From a checkpoint of a small transformer trained on Wikipedia: width 192, biases.
Each number is 128 + 24 x the weight over its row's rms, rounded and kept within 0 to 255. Layers, rows and columns count from 0. Numbers have three digits each. The size before them is the row's rms in percent of the matrix's.

# layer 11 MLP gate, 512x192, rms 0.0479, rows 35-83, columns 96-191
100:148114108132165169165123098154096135082106167127144094149124139130126137118168095146131143144133152112112138162132110148130095108114135120120162101133128161138115112174123128139124122121129130089115118145123148112101087121109087115125096130133145103100071106096140152107127132138162129155
099:108112125150159144128176152167095095117125120100090071152136129145148107096163152125139108088106131116142175085098121088141143104150141135107113111117122141133151149120086132118142137148183099159101110111126063158137165148096154137130145149159139145149097170090102140082150122110173119155
104:144140162090100113143123120074127114112122122152197152129109177098115140090163128134113107123117163129136107122107107130103078123170092100138125150090126104123116149104112138133116116093098086089129126107130172131132122113172136146129135087169138130136091126103105165139135133110125121137
102:122126124112108128120095152136126162119157081128097101128150109108117151147132085118136133101131115085145127147132119152113085141112145094150175123146167177107131138074130075174124168129147128153112106139182122184102132119146120114107079142116135135093104146143125160145117159115192113127
102:143075139139119124123133118142087157133110125112095100140098145147131120136117119111086152107131143137114102127106112162103116120125123130112108092089121085094109169133133158134167117111110144050146101099088137125133166129146108151118117093145132155124115134103136139125097114109105115169
098:121129135145155112129115128121096149112154128147133152095142096173135127112128088137139130105078132137074144152164129132123123147120104115101149150124126124111149156086148175119166153154143111109111133086121124140124141108142098126107154137064144115134165147133200152086111179143128155095
102:149134133102108150166161143118166115095163154115111115141174122100171138129114100124162174133152112125174128157148134100118094118144142093128141151133143127148121181155129103130146145110141153160099120192132108139138142169143141145118130149108118127128125129158128141106171133148169148123
101:160123123083126098131112141112105135126123142089099167125149113118095160138160118149125082171124133113132106135160111122117140142133114123119113123101101151140132086151114132145134097103138118158133090121127165128131140114142084163133105129100108118124133079084169108073143120124085105115
099:123122123084123124145113147085136106079127145093149126118109138127145121117111140172093119114172154175136116098141140105132108059142095121097094157103109071136100111140118123138175133128151096106111128149139166149149117137181119116121138166131120115122131126112130147094146142120137086149
104:149137119085156145128151150107088097150137123095160141141123140137169132173129096120122143142150131109135104139102068107158115137122134110156115113145125169143107099147087100133134132148147149128112132099102129133133155150110158136099140107143131160130121087067099154130121123149111117119
097:122141086144125117151106149151125158138126170102116141122169109115163150131148123118085151105170103134165149122102144128101103141106119129127125110119124128081098138143138121107115114119155123115132149111152138113132122157161097146083117145136102151149131091146141086083128121142142146133
101:104126126075125103162114122116112141116078109156169133100115108092094142157100126086160161108122106183137102148131090145094119135101104147086112151100127122127148112144164132143146116163149127120123117127116099112145141083120127150125122121132129174128118141117135105109110093092155132128
104:142104111126165114124113139099098086130108093142081127111176099176112139103118100106127062141141098105140115134170136171132098105114142168164142164134104110121094130130116099112108132113147160128128107111119124142128172111100144140146143140171102146138133112103111154146156138137150158171
105:119139164130155116172150124126079123107120133117097144135165135165139170173122112136142157125121133107122133081137093140131137126095122127162139094108141110126143121104141130145157122126172117094126130170127084150128127137109150100132103128165157128079136100110130148120102117094121117088
093:071113149135133160153065106109142173105144140159093150142095107105133115181102098109146167134110111137117121153135112137142157166126145148165132130140161105141132163162104126119169127107121131124154086107089109135109124128128163163120087113172105156160154118121093124149139115137135120118
092:153112120127145165127113175147087110105117157142133166129129113160161098121104135155149125085134127126177110134105168123134119123117145169142138117100097127129166170107158122155115103112097132092186150075101117134106118165105127169122104129144160092142135131151135137157115114197102139121
098:128123092105197142126081119175122123085117176104136166139128100176160127156137130135114120122138084136143122087107114139125159155176122130104146108109147147146155144127134118166136157097152122127132132110166096090139144113126130141110151104130140063145158167125104177097133139154109162110
104:088114105145082150126135198147134114137134158110094146110155105115138123117147138115172121130097128098159103126147096119086097132108141133115086124113170126101135145182111084152121149143088126130141135177127142155132119110095143131115134125135133172145151125082148121123146130104158115104
099:181079120117135124131111146137154150099121093113121144093185145157107177132135140113120159142105108129134116098172098109160136078072148131127142124116151115143106101120153107116098120102163102121136155082141111143110106138110134107117129104115099141136099160121141147122121128120129113151
101:169094119110114147135164122158106131097147109163139155115170153177109116102110149163110123161121166123113130122113146097112093126158147161117116126171143134127086139184136114105112112095102114069120154117154145115156198156094150136142098113104133186146112138106129144156095135089131141103
096:090085135094131138144094142155137126115064149141146131121134106131101107121098166121126119145134109147162181143156093115108146159107153139119088149081084092082075122130138142169114108135111116137088104153151128152142165134180105138116146107170159114123108163134149107111136106119158116090
095:165133114128158140110125203154118113140140119173120127138083129120160117130152151110165147154102148087114145132115148117088113132130157137115114119085150137127135138137117162164144116181162149129127137141121114110120140102139109085114107113110123131151131128129110149090104083139146112161
095:157140095163110105138162109117176133145142079143116126099130124128140127124142141124102117120111121110127124133139113129149078074176105110110158160150125128156097126094156152115152093094118133147149129121108111141138140161154117171127163071162130154133101141093159130106070082104149155140
106:098118132109131170066130142128137090120137119137159123117152125134168115114126082141139090128126132124104143155160096135142135125115117109149156123159121122156145150092149117138117103158154132139107124108108140121142115152092102135121128123151168098135128115137156128143130153157170170156
100:167139151132107146110148122095104115083150101117116167108127193133093141124116139109151132111155155151164126149100103101131083117165130148103148141116090129156120126156115131152150129143171093154142141188130144148159098124098084146150142131147112073111085121109151119140131143110121109136
098:134110137159101114144118145099142175153100111152089110118117117094131156115146118132146103113131127108141130134140121139140140097138161088093102114131127143113100101133143063112153078152125117119145104147098117126157136133137162077131122101138120120103134103136138187111134105098096146176
103:090118180112151122125146098144134183149121142089124106107104136100145084089139090168096129102138117113176167106144113153139122145106147123148164113142141124114106137135101134111116125143082130135159104141141134114113173104141129113104167082100196134119093118115115191134162106128119168140
098:134145156102095114097146118115131149105141156175139194150099163114118111155121126128090128098115156091167114133125125146167090116129136134120124116105138167154119148109144142131127141112120121130124107152138098103146081110109125143126175141127110161165136109112088140076128103132140142112
099:138107152121135148132124163157097082134081105118120147128150120140126111138143104104085099104132160095114103076113140130089112126114163171141138113111088085117126110149119129094095141139157124108111121159148119153168146102154148128148132147097082142142086099098114169143159120161119108136
096:109138145100098145125119114101113143094171128123112105133114163153113143114191086145143106112122119148120138144130173149114128076154138117154109124137076154140183137130119099109134129124136121134136118120119125183119142086122078115143163166142108146141140114136102072118139134165148165140
099:158143065146129133120136114101107132052132125118129122126104150143153081115112128143154093083142155128119126141150151120156124157102119139150138133119132157078099130138147118128108138144190090105141119093094084105163154126120107091105127152137162138111147087136136109182140128118131107161
104:109088133163127143087143120116132141090136110171124096129079114133116110156154164134134142149119110157107103093126146125114081113146141172144114159093115098158144143127114120124096193128111126134161107109108140127122100150105089168149131144134114133118108144082117125162139093112148144152
100:118121084103068153106131128127117146139112115147139118127124154096105095154125102130135114093149144090094135144118157109129145166130132148142117128117127106139090126104125131111124136142127131127153083133125089181105122132134120119138170124108157094127119094120150128187112107114189111122
097:109146079101104116153146127168155128111153137114164106103139106120125108123101125122105093114125096139138159082139104109127105139136128124131126090110139135123126139125132073133137135149124072096099121108132097172115095124165113124130079098141135105148143183109133156121084129135119103115
094:132123149120141119112095156091093122165117136156146156125111132150148136163152112117122148107138137136105130086165139112128105152123122144110128144140084155165128138141129088108090169126126085156109176113127135102176116114142133091160171121117103156126127178104156181128106091105160086126
097:126128164155147163117141144095119130086180094129137114145109148150094136145108138144114099156151142141092157095140092147101103132122131136157120099099119103120120118101135124158152130164130107142126178143120155158099168143150136163150194134148120095117123114115146061163142124164097131146
105:154166089132141115160132142106107160135107134149087142118130095124138095131130138131141113141117125104116144162068132114119124136076188149149117167091099102125126112175151129151100121095094141102106150136139122085088081143103099125099129118125111132143124179121138131133147150136106151122
097:126108126149126130121139141128109145120143120137104126143130139110111150145130162172069138108090116123118132133093058162146137111099120131154113101109121043130075129094125133094129134141153108154137153162129081125132128130130118116163133098111128125133114154142091143138091113113080100135
101:144143104114113123129137167145086116170154155088142148116139107123147102127090147167136118144168083093097099137093127131110085139077129187150134129147145168156126162142143110126160114110153082123177115107167157134120164131157143171151108137101132123161130129112151118124103093148141144123
111:174124142129135064162129120089130142144156106122142177149122089099145159131144089139120100091130117088150128129161097125139130167143163173105115154122129142153187133104138116164089149152161104120120124097145119143166146123112105158138150127123134172110151107124097110091118130151153153155
099:162096106112141129152099145163147099086077138114150112137115087108158152123137131103074156133164137103177120157120098131120112134098146164116173133146160150107131143136124117170093142111124079132130122106144114128150153149125147144088152131157128140130115133149130123117102107141141114143
105:150163120117139079114141138117122163105096093112108119114151133140119118146140143069149150139104126155085107168137075143141094142112137099138112151104161154143157104160140120095151138119131104148127112165169154122165111111091147146124133113170144159160159120086115156150102121085104109151
098:157104132142141058123120094122067186103131124127133146150098082110105153137127095118154137099122091148116160140146094088162129106111150157152123148131123108101138123158119123155124204098162156108175141135127116146153118105137131110139165087142145085132065136130122136103137119106079147115
099:128080156106144154116167153137137115121101105135131122108099128132110171184120172110135105156098099146083150093112135122114141134145125103177151107159145151164099094086150104119131105116080119125104077119121146115153133109107149136143151124155131121132091152148117170119106110118164101092
101:092145141095125124157143135085122099122066162098136137115125158136145137125150110173136153120131110091107109136127160156180084169122145143104133139132179149147172097164149129103133131112137163154117125119131120114113155101105149146133101132101104070115072124082130145122085106155138120162
102:141118118136139136119092153126159117138157124094126148139120100171152103127105084156081114103155190146143152095124177123151080123119145127149153149124136120085117094132138124159091103141105115138125116091139103130124120125146118143146105102189128142147097074137102095119104137147120155128
097:156128116094134173131161133145147133123134159090135161138162122129131110128103119119116111076118149131108118119123090143145115170130153134147116108129071184088131115094159090126109127100117162122128123137094161146090146109139117172142116103150135130140162139133118111120150120128145131107
105:121137132106128118099094146154124130119147101135125173123143116127126147097111133154154110152104176096106164148162109185139170112156145150147148159123149104140087134146146152163144126124104123147116083140117107095102097116169101135145178105131156164147096103143144161153098127136119137144
101:117088132121147141138119109129157100130071129138083171089077145116138128130101132127147121139116095133119166130112129114130103091132125135131106098139123127140151135161176132128155175165133101085168139148131092161112105164120107091133152124074119076096116132095095113103144121131134121114
# layer 11 MLP up, 512x192, rms 0.0479, rows 35-82, columns 96-191
101:098128103124116102144116143114131119125112111076064102149108160093125166102168160126155164162098160122173161129119099144140133155135165099137120115109144131085125119134152147142138069096154116120167134089195127171100135138137153103123128120105106130118117138140099145124090114090147113132
098:156094075107161119144134142138082143162133119131116136165122154101136168138132161092138098131079144087099176119129158084098150137075089113145102150113122140141127134094149066144105137171138094109162100143138086125145175113115145120130113095100172124136107143136119118118151125115153099127
103:160178144102103149115128113159140121135119128115139115129140131104119149075100075158138070135170143142124132112161129095076141158117144141059104122096135145128137141155141107110098173105084143131168159097132135160149106170146106138159132146132127144111127130125120141109090145124127087119
102:143136124143134112152120145141157094157147135144124103136093138105104121127104157150122165130119140070106137131095141140107099138073148130175149124156121139154125119117155152131109105143134149157139134131121136125165132150123131167111165072117123131135145079137101108155147132185139142101
100:151178117093131142107134074157117153171151100146180132130109169111126089130149078145139126111116166116121129122145119138123102134126106124132141143111128141146104120092107141136136141088182135101120119096152173140150168153186121158105088128158143134103109091113150115145106090122152126072
096:099113117129128170098120148148134141116117132128163145115177134149170123136096159090144111122138151127102151140135090155155116118137140081191144152112158155169120148107115084128130093115102115113139098145113104119147113157155115141125134143155135140091133086139078080127127128152128112105
100:158112106147167149107136168099100158125164113126093119140162122147134118104127126168085123109138152094108142092130130091133138123147133126106127130159119095153167139139083162142088132072167135152115137138102139117119103139110114099127172129122122123172094077108150094131147141119127127131
105:141146157119122106136135147117101115125143101111087118114158083156126132163105118164177109128173091096094115127152122108193123154120144112173147142118094136086136109110156094120140115139149128143197140093107140156130131167136129069154102116116142138123143137115119147118144126123135108115
105:147126104147129168155095140145122127109132120117142136115143094120091114137114077108143134145125133123103130128150073133131148132083093121137129106120085141165086142110127138146179107143105107103137146100134147153129156132151118090125119163097138134089149146099147114124141146094132092121
103:104163106100122170124127148125161145134158116127121130134129127135122128114130081107123088094134140063123117127139089116155155136098143106155123140103108110144106145093097188117127113125075133133118138146145128128087090162140144154081146145123161131149169181142168112138154146096092088155
092:105189132109154170096107133138129131137090128121103128095163116124159090132165165141100119153111095151120088158065091128120112137119123112127166153114142121120123119109067152105147129085093126105154130168145109140086197118140111139107121124140176149110139114123103159147134112166129102082
100:117165151098157125125110121145138113101124136138178126114135148147136112164126121112146164079166143163143144138124092144143099152119205113119160133081143134149067114122113145092136127107138099165168127176103155164118135102138101102149104141207168104164140119141131123149102100128157166181
103:129144135101081154145151131169156073122151123086148134119149132146162091105157126163183099137108140093136140092095120139102123124132104160181129140099115153094155077158156110114127111103110134114091146107122145093124091144168106162141153144120122157131130141086106161113131112117072100140
098:150118174090122173133166098107083152125165133167160091090098100127122134114140075165134121175079133159146147136102095104111139135165113142136108105162164087097131138119120131146159139131120108083104128146104125112131147141143103163153160119089124146126081106097122130103118126139114136111
097:136127123129164121087108137151112161133121133165117148127123115137130122160138103110106138115084109105126112114125182126063132154154143139104172127117093156063121125159149161116133130119120152119135140120135109120103106122106117100095117126150099085137143178185153152125152158156143108073
092:117139128167093145152171115135133143137146147133157148147133110104133125088134142092123104130145163101153113114108167085140156119131128130118128139138084146136139136116138124147154100133164126107083132154100115062081122124147099162105133145134121122158121097157152088101141128122137112151
098:138124127102096106119152128095109118183132130118115138112077161127089105144122121145152133103091117123153136126133178073128098094104130145152121093152125124185116138142147120116106104095148136113100098190092102106119111109161156168103092107148117097113154122104100117113125146125110091114
101:120126102098125125153129149134102117100122142092143124096117125174124108106130130148134189081131133139083123131149123117128147127141146128156174080151096138128105156100117123149164145091144077101101123149122143161114135122113102118118144155105136160130092145113075177115151103101139133172
101:107088113143083097136113140178113111121126095159130155153136134084101164169155129152152130087141158145160112104125138129166140090121122132118113125139115154121134137126179104099125159113152103146135155161108136133110096111121107149090113130170186119142133121131168132119134138139134112155
102:150134127161143147119079100102160157109107148130103137134188117149141089121151115157104139171103082092086110180118072139108119086136131077152119146141141153123115113127082136146147128132100138106162098085138129153117139120121102126143151096098154131143122125114115098080156136170153130139
094:157128159146099143132154078091113089124119125127106113140114159097129156124166108139137162129156134104094165119122088103156104131165111146151129112154123093134146139090131169125150124143124149149144124094111136181188092090134088144170090133114133113148174106116117122137111144116125097102
101:134111142123173120149105169132135099048092070140158102121114128120120185143120144162083158162138088113129115128154135154143121125134173131114134115165141116130087147156148118148152148132128134136152106130109115177162126117167188122140091124134133107132117158139118115102108132116124073088
098:066108156116148124143147139082124144087136090143090157127110129159151164129167127106122099162161125094114104092104132135078124121134117162137153095090148137137135127107136177142137104142145103119115119101132142122082131140163112103149109117141109099130165147122163138194105131143120120172
104:131072116108120109134085100122126162140126143118110148144111152123120124139136116169143143122151153137137089104115160098149139169170164168097161140131138111157111146143095145103089111147100109131130161094113172122092115153136151119116163163130152117097131098127143156132150124163144094147
100:134120079125120174126119129130128130113125120123147119135085168085160154131118106152102109140157127154123127139095163115146104150133104122141157129132153155151097130167120122107130116121107127093098118160140110090146072102133111115128168080104133125085131156091114103107155125160092107118
097:081103144091128118091131103120137110142135111158137123149135094176125134091096122141109153137118137099085118159088145114153155109107141136126148154153159109138082095149107126099175144102147138146104071108110126177154152144134139103133158152139095140169152161143126128156161126136159148149
100:137104123092089097104088113136154114122142097148139133117156153099131143170136152148114143081198122102111131171106120124114141063144138071136169110088160109123111097111163081138149142125115162103138110163142154127153101124139120136115088134124139146094111152140123139158129098126138114134
101:133142130128109172175081153124123174129132115155114101162115125108109127097108117153102128099109121129126079111127146076178139148123114127123146109129096172115124142145115107133102100130135137105136138106164155124105117084111148123130160142132145156174087148136154124142112127098079154177
101:163100116125134111120131129074099098094123123113145159159137153144176129143127165138143118086113122123124094123137156110126088133166130131114126128117125155142107120128094152162110099131101096147126145124133122113125118116104098151134110094182119125117138090117135137184173122115159113145
103:150147146104089153143136113124138088153163099152113138114156123104131101133098174170140126123130100120149114143134131147150106176130156183121189130137089128107151102124131161158140139101151127101125144090150136165128136097100115172150072143143101133127120149154137117134135141094147118170
097:166152100127094128147132155161137143092090116129157179126109144135151111110141140111134113129107104116125153134109187116091069142137113121138139098112113175113134068129128173095129110156123150135110104082141070132105090117144100116103124119140139135119125175109130129147164128072130108132
101:155144119122154168127139189144168153129121109158085125129145129107152101165122153141141113149124130132117133147128169140127106096098119104136154124165115150103121088120141132118120130116119082162099134172123152122165098118122117159112128138121108135100140123144159082147134128133101075099
098:115108092152099118171130113146107161115124129074130141116139107094124120144122159159175124130115103102160088149095153145079110124097133125125094129112162166096111124104126133155128136177134144129139126106143178126114127178164113147108086106136147106080139093106173140139098127136120159108
093:092135132187117142162122118162089153100113154071129139079111118139124154141087105099123167121166159103077130109178151122164126124147087162155132169107124172125164188126165138119124135165124137110103104127142152105097148114155154053150104103140122158129144131111138150118144138136145141146
095:132091104124149099129081142108124114151122111109134154134151135109134136118140084119146118140130117085133129100096136165096105094115099130104161164151123095139141175150120116067145151147128108146103134133134084072157151173108125140146137133138133132144159116110107158117136119076113142096
102:122106125118137136143161162170135101148164115132148127122147086103103131102136148114112118104146136162117131152145162146166100063145181118147136136140149089164136120119128138088132147165162095120107136137116114130112122127134160133107131049127157108130149090132132147115139121066123145153
110:109114128109069131152132120118146157092131146134113143135096112137077118138125120101133093103115125129104143154118140163155111166147135137154157116153082128099151138093169109128130096144106094141139158175127163102128105124134114129108120130138132143128151142150140171121131112136100080160
096:120146130137150168135150152126134158135173137119129105107172131158166135118138142161161125159148138148140142105103151178118144162149135112133144124120130108131139106181171134189108079124138109116132115099161106140136107128123118106146125125091170161093107090102143136141150129156134136096
101:133150157143144138102092111130073128144134132152109107175093119148088134169116147122110130139143092115121105134164119123123147156131107132076126157103116131149145135118100141140111102058124151140129113129091138128102117118167122148115120143141164144172111154085091137160102107119105132122
106:130139160118095168111154127137076125086112126164123109131079129080139081138123108085128114119118112070112109137160123132086150114089149150115122123138118115142149115140128138090135117139121144124166118133164104168163121193107117168103167105093131142184151134110130102145128133091093122115
098:117135096143115129142122153139158090112108094123116119098118142097098068163109100100122111138066125129132148102106147154160134152125118153127117128152144096157114170172115131140120155084081114102114134110091122123145115120152187145133172150126175124112170091153117134160139125139115096171
102:141145148082156129076087130140146146146159103117113092148161107154116151124067090119133143074097148111115141133129142147153100118132149084126108127099142125098126141116154159110129138112172098097146152156125112143140114122167158149123141097143135118188111163140108111118135151162082144121
100:137146099115102149117153094085115136120096111134134150154110156102125114132148105131123154129060135133137162107105179107146148134144101133124190118121100127128130147121146124134127080125133112102060157091147116111106124144172090149159136111134151146143125161152095150104128113129101132126
099:163109108117158101152106127117140138102103098138154096079137120142117137115109102137106084136102133104143151111113112093148102100089161094116154163117140157141125107102117120123102144178143110093144109104112147101126084145139065158143132146101118165134141100119175136113128087131125157093
104:127108141127177135144108157147123125088144139152141169138116166116095156094138138138118113164129196144173138101142102158091148127101169120095108131139127111137101115147125172081116126113161087129147092161108074126097175144140145155115131131135134148095152147132141125129160154139117126116
107:132119146122125163137118132112095191139135153125150145162150127176076092122110097145151130151153081154128148100145116129088133138114102109168146118119112202082160146081110128127137130122137109121192125185140153144136163114138114132153086152122143121109101149148176095131149123098095106090
099:157135091164094133158125121106128138151123130156138135146125185132146132120154171107154085107140125163148128145133155119139089082096117088157154108114104157146144110146145096092141140126096134153115114186096105125110132117127184080122128111112175133093126156136101121155105103108123141120
109:140114160162144169149116128126128094108107114109143135135130130120096128114157104109087093131171162117114110124111094119161092100156124110111163131132137149130136093104126080160149109094156178106090102158141117170145098139145152150150112119123109094101135144137113122117088149110113147153
# layer 11 MLP down (transposed), 512x192, rms 0.0345, rows 35-82, columns 96-191
100:123182113139134142143097088113124108139102115143138121083098091136158126130110117154137137166139132146095136134153161132142140107129125098115143083101081084142160137154108152127117132123141165106080139139128110131135120119148124125163177168115155159124102106118133104160097132114185163155
098:104108135129111102143140152116139156194181126124137081169158113129177100124129096128116142146124127076168132143136126084151092151129172110105101129131132144156185133113146166155095121206163108123153107123171116121163149158163133101173111112130119130170132170116137138140129143111133108126
098:117130159130106116170172104141167123085141131084119123123075167083122111168124136132137099106119055192127135089126163104173127137145145114140114116153145122093139099178101155130151142122132134095118154169148113099135163104143130143132142146093114125157161153147149148131113145106100124149
104:137118123106140094125184125115104136157122115145108123147171115074148146159094077108110088130134150149142163124143159150082134163112178146077132122130082127108092145147113139143146098138119147126152165122137125077149128121087131135092127126097103114139139176091083155128131129131152143135
101:124130140169123111139110142092109132131136119147166144140165118118171133111133106118150173099153115107125079115145127126141106146153125134125139132138126079116145135136114114090082165155102120102132134133155132095124131138157166113166148136105133124148124077174097091129121130081169130144
097:090141128138161152116124127126091151173084147149140153154116119133111096126127148103129115091141140140164138164146114134151089139136125127143101128152104148137172112148141140127111117143123110114152090104113132159144117130132114114119123110156149160111129138065123150098157101126156121128
100:155134103065107144130104117113130119146106140131168162153141173087128107126100103136132119122145137116149105167163114064133128100133102128119095128144118146158150135124131133177150103114148088144131174157154089133121111121183083136096121117140112136127112100032165136150103088133099129111
106:125121103145125091129152151151110151161163110134135104115121106142139130102119102136127157113120158173116120150116094096117167161173169096124117109133136157104142118124159139125124121161146152132121108124115120093118106119092102091161121122141093189098090116159150143144096143130112162145
107:156109135136120135117108115125135195164134150148136108133129121111126165108140133096118098095137156137118125121090152081100161125162096127128119114143126151096105112135097110124126145146078138117101129089126111143126138115101141137105124103101136129122143086091132140129123135137123124155
104:110119120164130126129143133146121121123117139128113125124111135136155171139142140132102119151119141126120143082122160132090129124096109104125113103121120114151114172152108164109138156139164157160125118131082138142119074142146097129129131113106150097135078102079063139131128083091089152104
096:109141128139130104160127095096140113105124149109129138094135136092122135099116116154145105151147140109140130132164172107127133169144099120156124109143150109114114077150125152100148126137147084118163133116148171145121144099118113074125144109115138157166140138129113112121139101089088135114
104:140133134149121085138122131150114136149115133133154151119123138132112162098140137115122165124128123129112142143063155155113158138078165146119132104160116153127122124120084135100123133093125151128124082109100122130133127108131129121126104126128090111155132145179131199123170167135142127133
105:158144173137126133096115087149154133117142119136093150119120115125128124131117112123156139123115115122146100139136148131084151145110104128134144143120137192099104130133129147133125123171146160144117116087151143152090148132135100133037121100118143079093103182081107107144120101114092136138
095:090120140099126069154106139138135126110137168127105123121131114149139108134116068135110132150114124155122166173154121136145162134113136138155126171153173166111146132124141129131085152148129155110137148134144149140130086126118143086162135146141095132154148136141098134157123168139131083101
099:156097130113092148117097136137081166181127120146111171115126152111115132148156117139131089144093218155137143112128117115128091093156122104098156123128115155118125120124101141139169131137105128148171110164111147139112123127097128104122113110150118124133143094102165118127078093136130138128
094:155138102124116091092103135101116085160158090109125128147137152105117109136107107139135142139130143134137097125152095138099088136116115146098128129131092100105122131115159113078178115113103163118120085106114140124133125125123135086140127120089113147119121130196158109136128132153108156137
098:151100135131123116108153127103150158118131111134118135169077134098135089157134105133125139109117139113114138134099167115163120141115141119164089133111136110163136115133168193147081126079120118111137146148129117153140134094111120173128093129125150103140117148134144084112140082108102122136
102:118180133111150121131137151127123116125143153118101125133128085113088107081134091146138100134119123096155076125161122142111164157181109162109150151130094135095118143095127136131119117166118144145178168102151109136151093105127161143077141153139148136120119158132141135100112107105149125163
108:120157111128097131145104088105133109120110140107102092122142166110143107147141103124118155126122142145139195142099173117120102091143113147129112119130095146149144159132141128159137156138125129091111145116173157138144094140118140112164129109139118133125135126130137129146112149101094134179
104:111119150152138099119172158144168132138131089152121153140077112149150135090102171137123165168124121121127117156120129095127130149152109081116098113110139132147141132141134135153101124101118081155149108137113108144133130127162119126144120112100130136142139096154103154106121146167086103170
096:132170139077137137096191091121131120151119080122138121152106122147148083152136151122121105119128119118146117133155129142098134208135130115147118109129161147128131108138124114134130167091123125150146117088123185083108080150154132135156132123145130102171126118116124173113136143119098105070
098:090152120109132120127109145177157126144163153119103141100174145134158119151157099118210119143145156151140113145102123106122116140151088154111108151157136136075146095107131121139103198138096134144127150163147156161117112107134136121137123123109117126123097126156141184141117094125182099094
098:161114059131109131112105114115162144149075111101130129128110148162081128144141139130143123123123149112161183127122178167098117113130107110127155157168128082141141120137110116153167138139101129123127081068100166122117121068086119144129119160142123132148142139144150153154078149171132134112
107:177110120124171107144109135133081146103122129159123157131157120080094121105173125133104122182118172122131126178117133127156176159091106131078159148127105122125133116120073089123100125129127099149096161120194126121129173155139148119102176141085108132101129126158135140139138136130157077134
102:166073121151153141125170160123141136144128157090102116069133131166125159123125122143108118151141137121098089120117160122132129144177192161102184132128127151137118122106134118135119136150129115150161182097106125128139133116113132139097090151127119110137090131144101110134150104142120146159
099:153103122151164114117112152129117154122147123140129124161139097096149147133138120137122150125107148158167111094140113163105081131118111147132105151131141174140119146134117148140128211146117107138182158165111078098125083130110110142133122151162146118116117150157139127121158143136132117118
104:138127099055146135134135102120119179118087133112119093117089112117112150168142145101088149099094112104172141103150143136157130137167116094111104114132145144163131121121105106117105118134132179118121150119130151107153098125125123130149129125158208102142135108140091123144109140147175130139
104:129128143080150128153113134104143112140110121133087162129128137140124155136100158148104129128146123125114146118112129133140112141141145161094117108102122159128149110152119133139127167142141147117093093134153111132156083105145090132129135127094130134117080112152112150129124112131119137173
099:061120149103144095127101154119113163123132132108179117105131113121134159128107112123139155092117077157121131112140108140132062126069162115161114158094170104146164139127092134129148130115128164093102098143104178098136116123119160175114129114140098146159125117128124182127104122134151137111
102:156122170127146117146141129147167123179137178093118116124132121151107077169153142109113110125154144141078139146114132129115135136160123147127127159125117117116120113114140125172134141121152127125113130080138140124154145125195149115165139136128126137076101145134090144161110133158127184162
097:105144102112129150094118139155144142149119126133164143112138092132118136125095141121119136156104127110062113124145168141186146147045128142154097121110102140074111143145143110148124086127137123135159104122117113135126085195153105143148114142104124126143129163130107105070144150133153100120
104:121152138142142145116192109167132074158125169141178137107136135117144124138122145125166150142137116132092144132116095111118155132119113106130104145134099107139130153105110111143122109117103127131123140095126121105140152175169113128171147086100120122144178121105145112097134108133094124171
102:151090182125152135129152093151174101153132141122154104141124155106108137134119127149112113113119083110155164140111094129131149105106103139085095096147127156123140114102125119119092128133110174141140144146154117162111142114116097113169119115134171135167121152156143105159126129116096169156
093:136152124101108128125156164131149109109133108103108128155159121147126120094118111142109154160128170103115151071134146103126139100102115118112193143144100091155139135146138147142129116145106114067156125075172099152118103113180102137039174114097099125167117067130113128168135082093146099128
094:105163146110152129109116122132082117125122135123121142138106177099124103114173109117128100174153104130118116101115118124156125136123130122097119133098174172104115128094129116157128103168121118100149132098154101128122102102107116096129137108146117103130103107103163092173122128117123092128
099:087152160099102055109131123131090165135137120141106103157124105136134153143119126133129155100128120115128129178204119149110135126139099164112122125114112119099144165123142154114101133149127159103130138122122135136124148148116140130094080126098115115126076116081123103123132130124109103129
109:179162171109052131114130119170162093075167119088120113139157123147097135160119138125125113080115105086117129116086095107129155122149121166122099107130158092117162121112105138110156102119180123125120142131129138151119147126130153118097115135142143134135124147142174127170124115136144116100
097:125141115068125150138130109129100125108146169107117124102143131130142178083099142116139109128113094086133115154148125094143098169178124134136115131084129174109146141159123127134108100085148133144100116113125114147100111132126139135130145114150175119125138117194111086118130153133172130156
104:122146123139142112088119116127130133116111162134174135128169129087127142134159119156145156152119132106107162127109133145122152145137145136146155131111165141145116142129146125137114133114092154136111137116126120119107090126120127124176131149143122118148114109102161094096127108160147095136
107:096127131111169165136118123128085132151126150137142175094101109149132138116137148113108108131093141136074125125099111129155127072087086077140132136122121165127119055084131152119113143140136146175132134081104218089130131161119150124150119171130142147126118108164130125150121158123131131103
102:116179143110157142097124120112125131158126086120130106124122140211143130130120104138149125142108144128163119118129148119138158134104141156098141124132146129115155144127106131068137101175152127143145109116140130135092191180117145124094092111147140107165167125175153123175122098144127113134
102:172164107077139087080172090150121097132102154126114140116116150146094131121197140120111125134119149201134101116115130106056067120167125102119140155130133126119113082134099137119158136126143137150145116137131114136157114135132122140146102111117127140146130141147074154140086088123144122114
097:075112091129150101132122151136150131163185114162113095083158144141110128139130102099135099110146126158128159166128132144116097183100160095128124134129102177113144180099142117104119150123116141157110148119125171103133152152156119183093118154128141128147104144119147127140168102126176142144
099:152127143188135120133198124150115084086135101113146170101111106121167137137114179115119122136111090130118108135122152137127097105113120111158124087123175108152130143135107106134148121142144142130145149137115129129120191132097145124088112128127179089105168144144130106162178136094137127152
103:118177132113115176117085126137104110085132163146144119142135146147115139117129131112142132138134134104114151145129170109149161123124152096166168107140115118145147157125158169096153146137131155107113107090114099135155114125149131155067143160165132166085123076055126167170104132119119139107
109:137122113105123118116125147110110147144159119108117116124118125125123127144106181108174108165147098141142113140086113127121127118094162135122164085133124132134137116132112100123137093105190088121129105148114164124116159140166112126121126121092127081104118148115143138144105086138149109098
104:116155162120119141110115126143113155126093111130102066126128100154143115132130141104149083146109107109153105148151087130124148120160131124072101168163133114123122113143167175144128143095134130130151143113128112139175100130129154144127123149169149112105130106181157125131148124115143140144
105:140143122125121175112169107093149091151083108138150078098137083159144098131108129132116120126151144080135135164148168114127056135124154110117136089145104127121126102136122085119130123126064149097146101087110118133112157152158090156113159144115125101136124130114123072153163161124100090136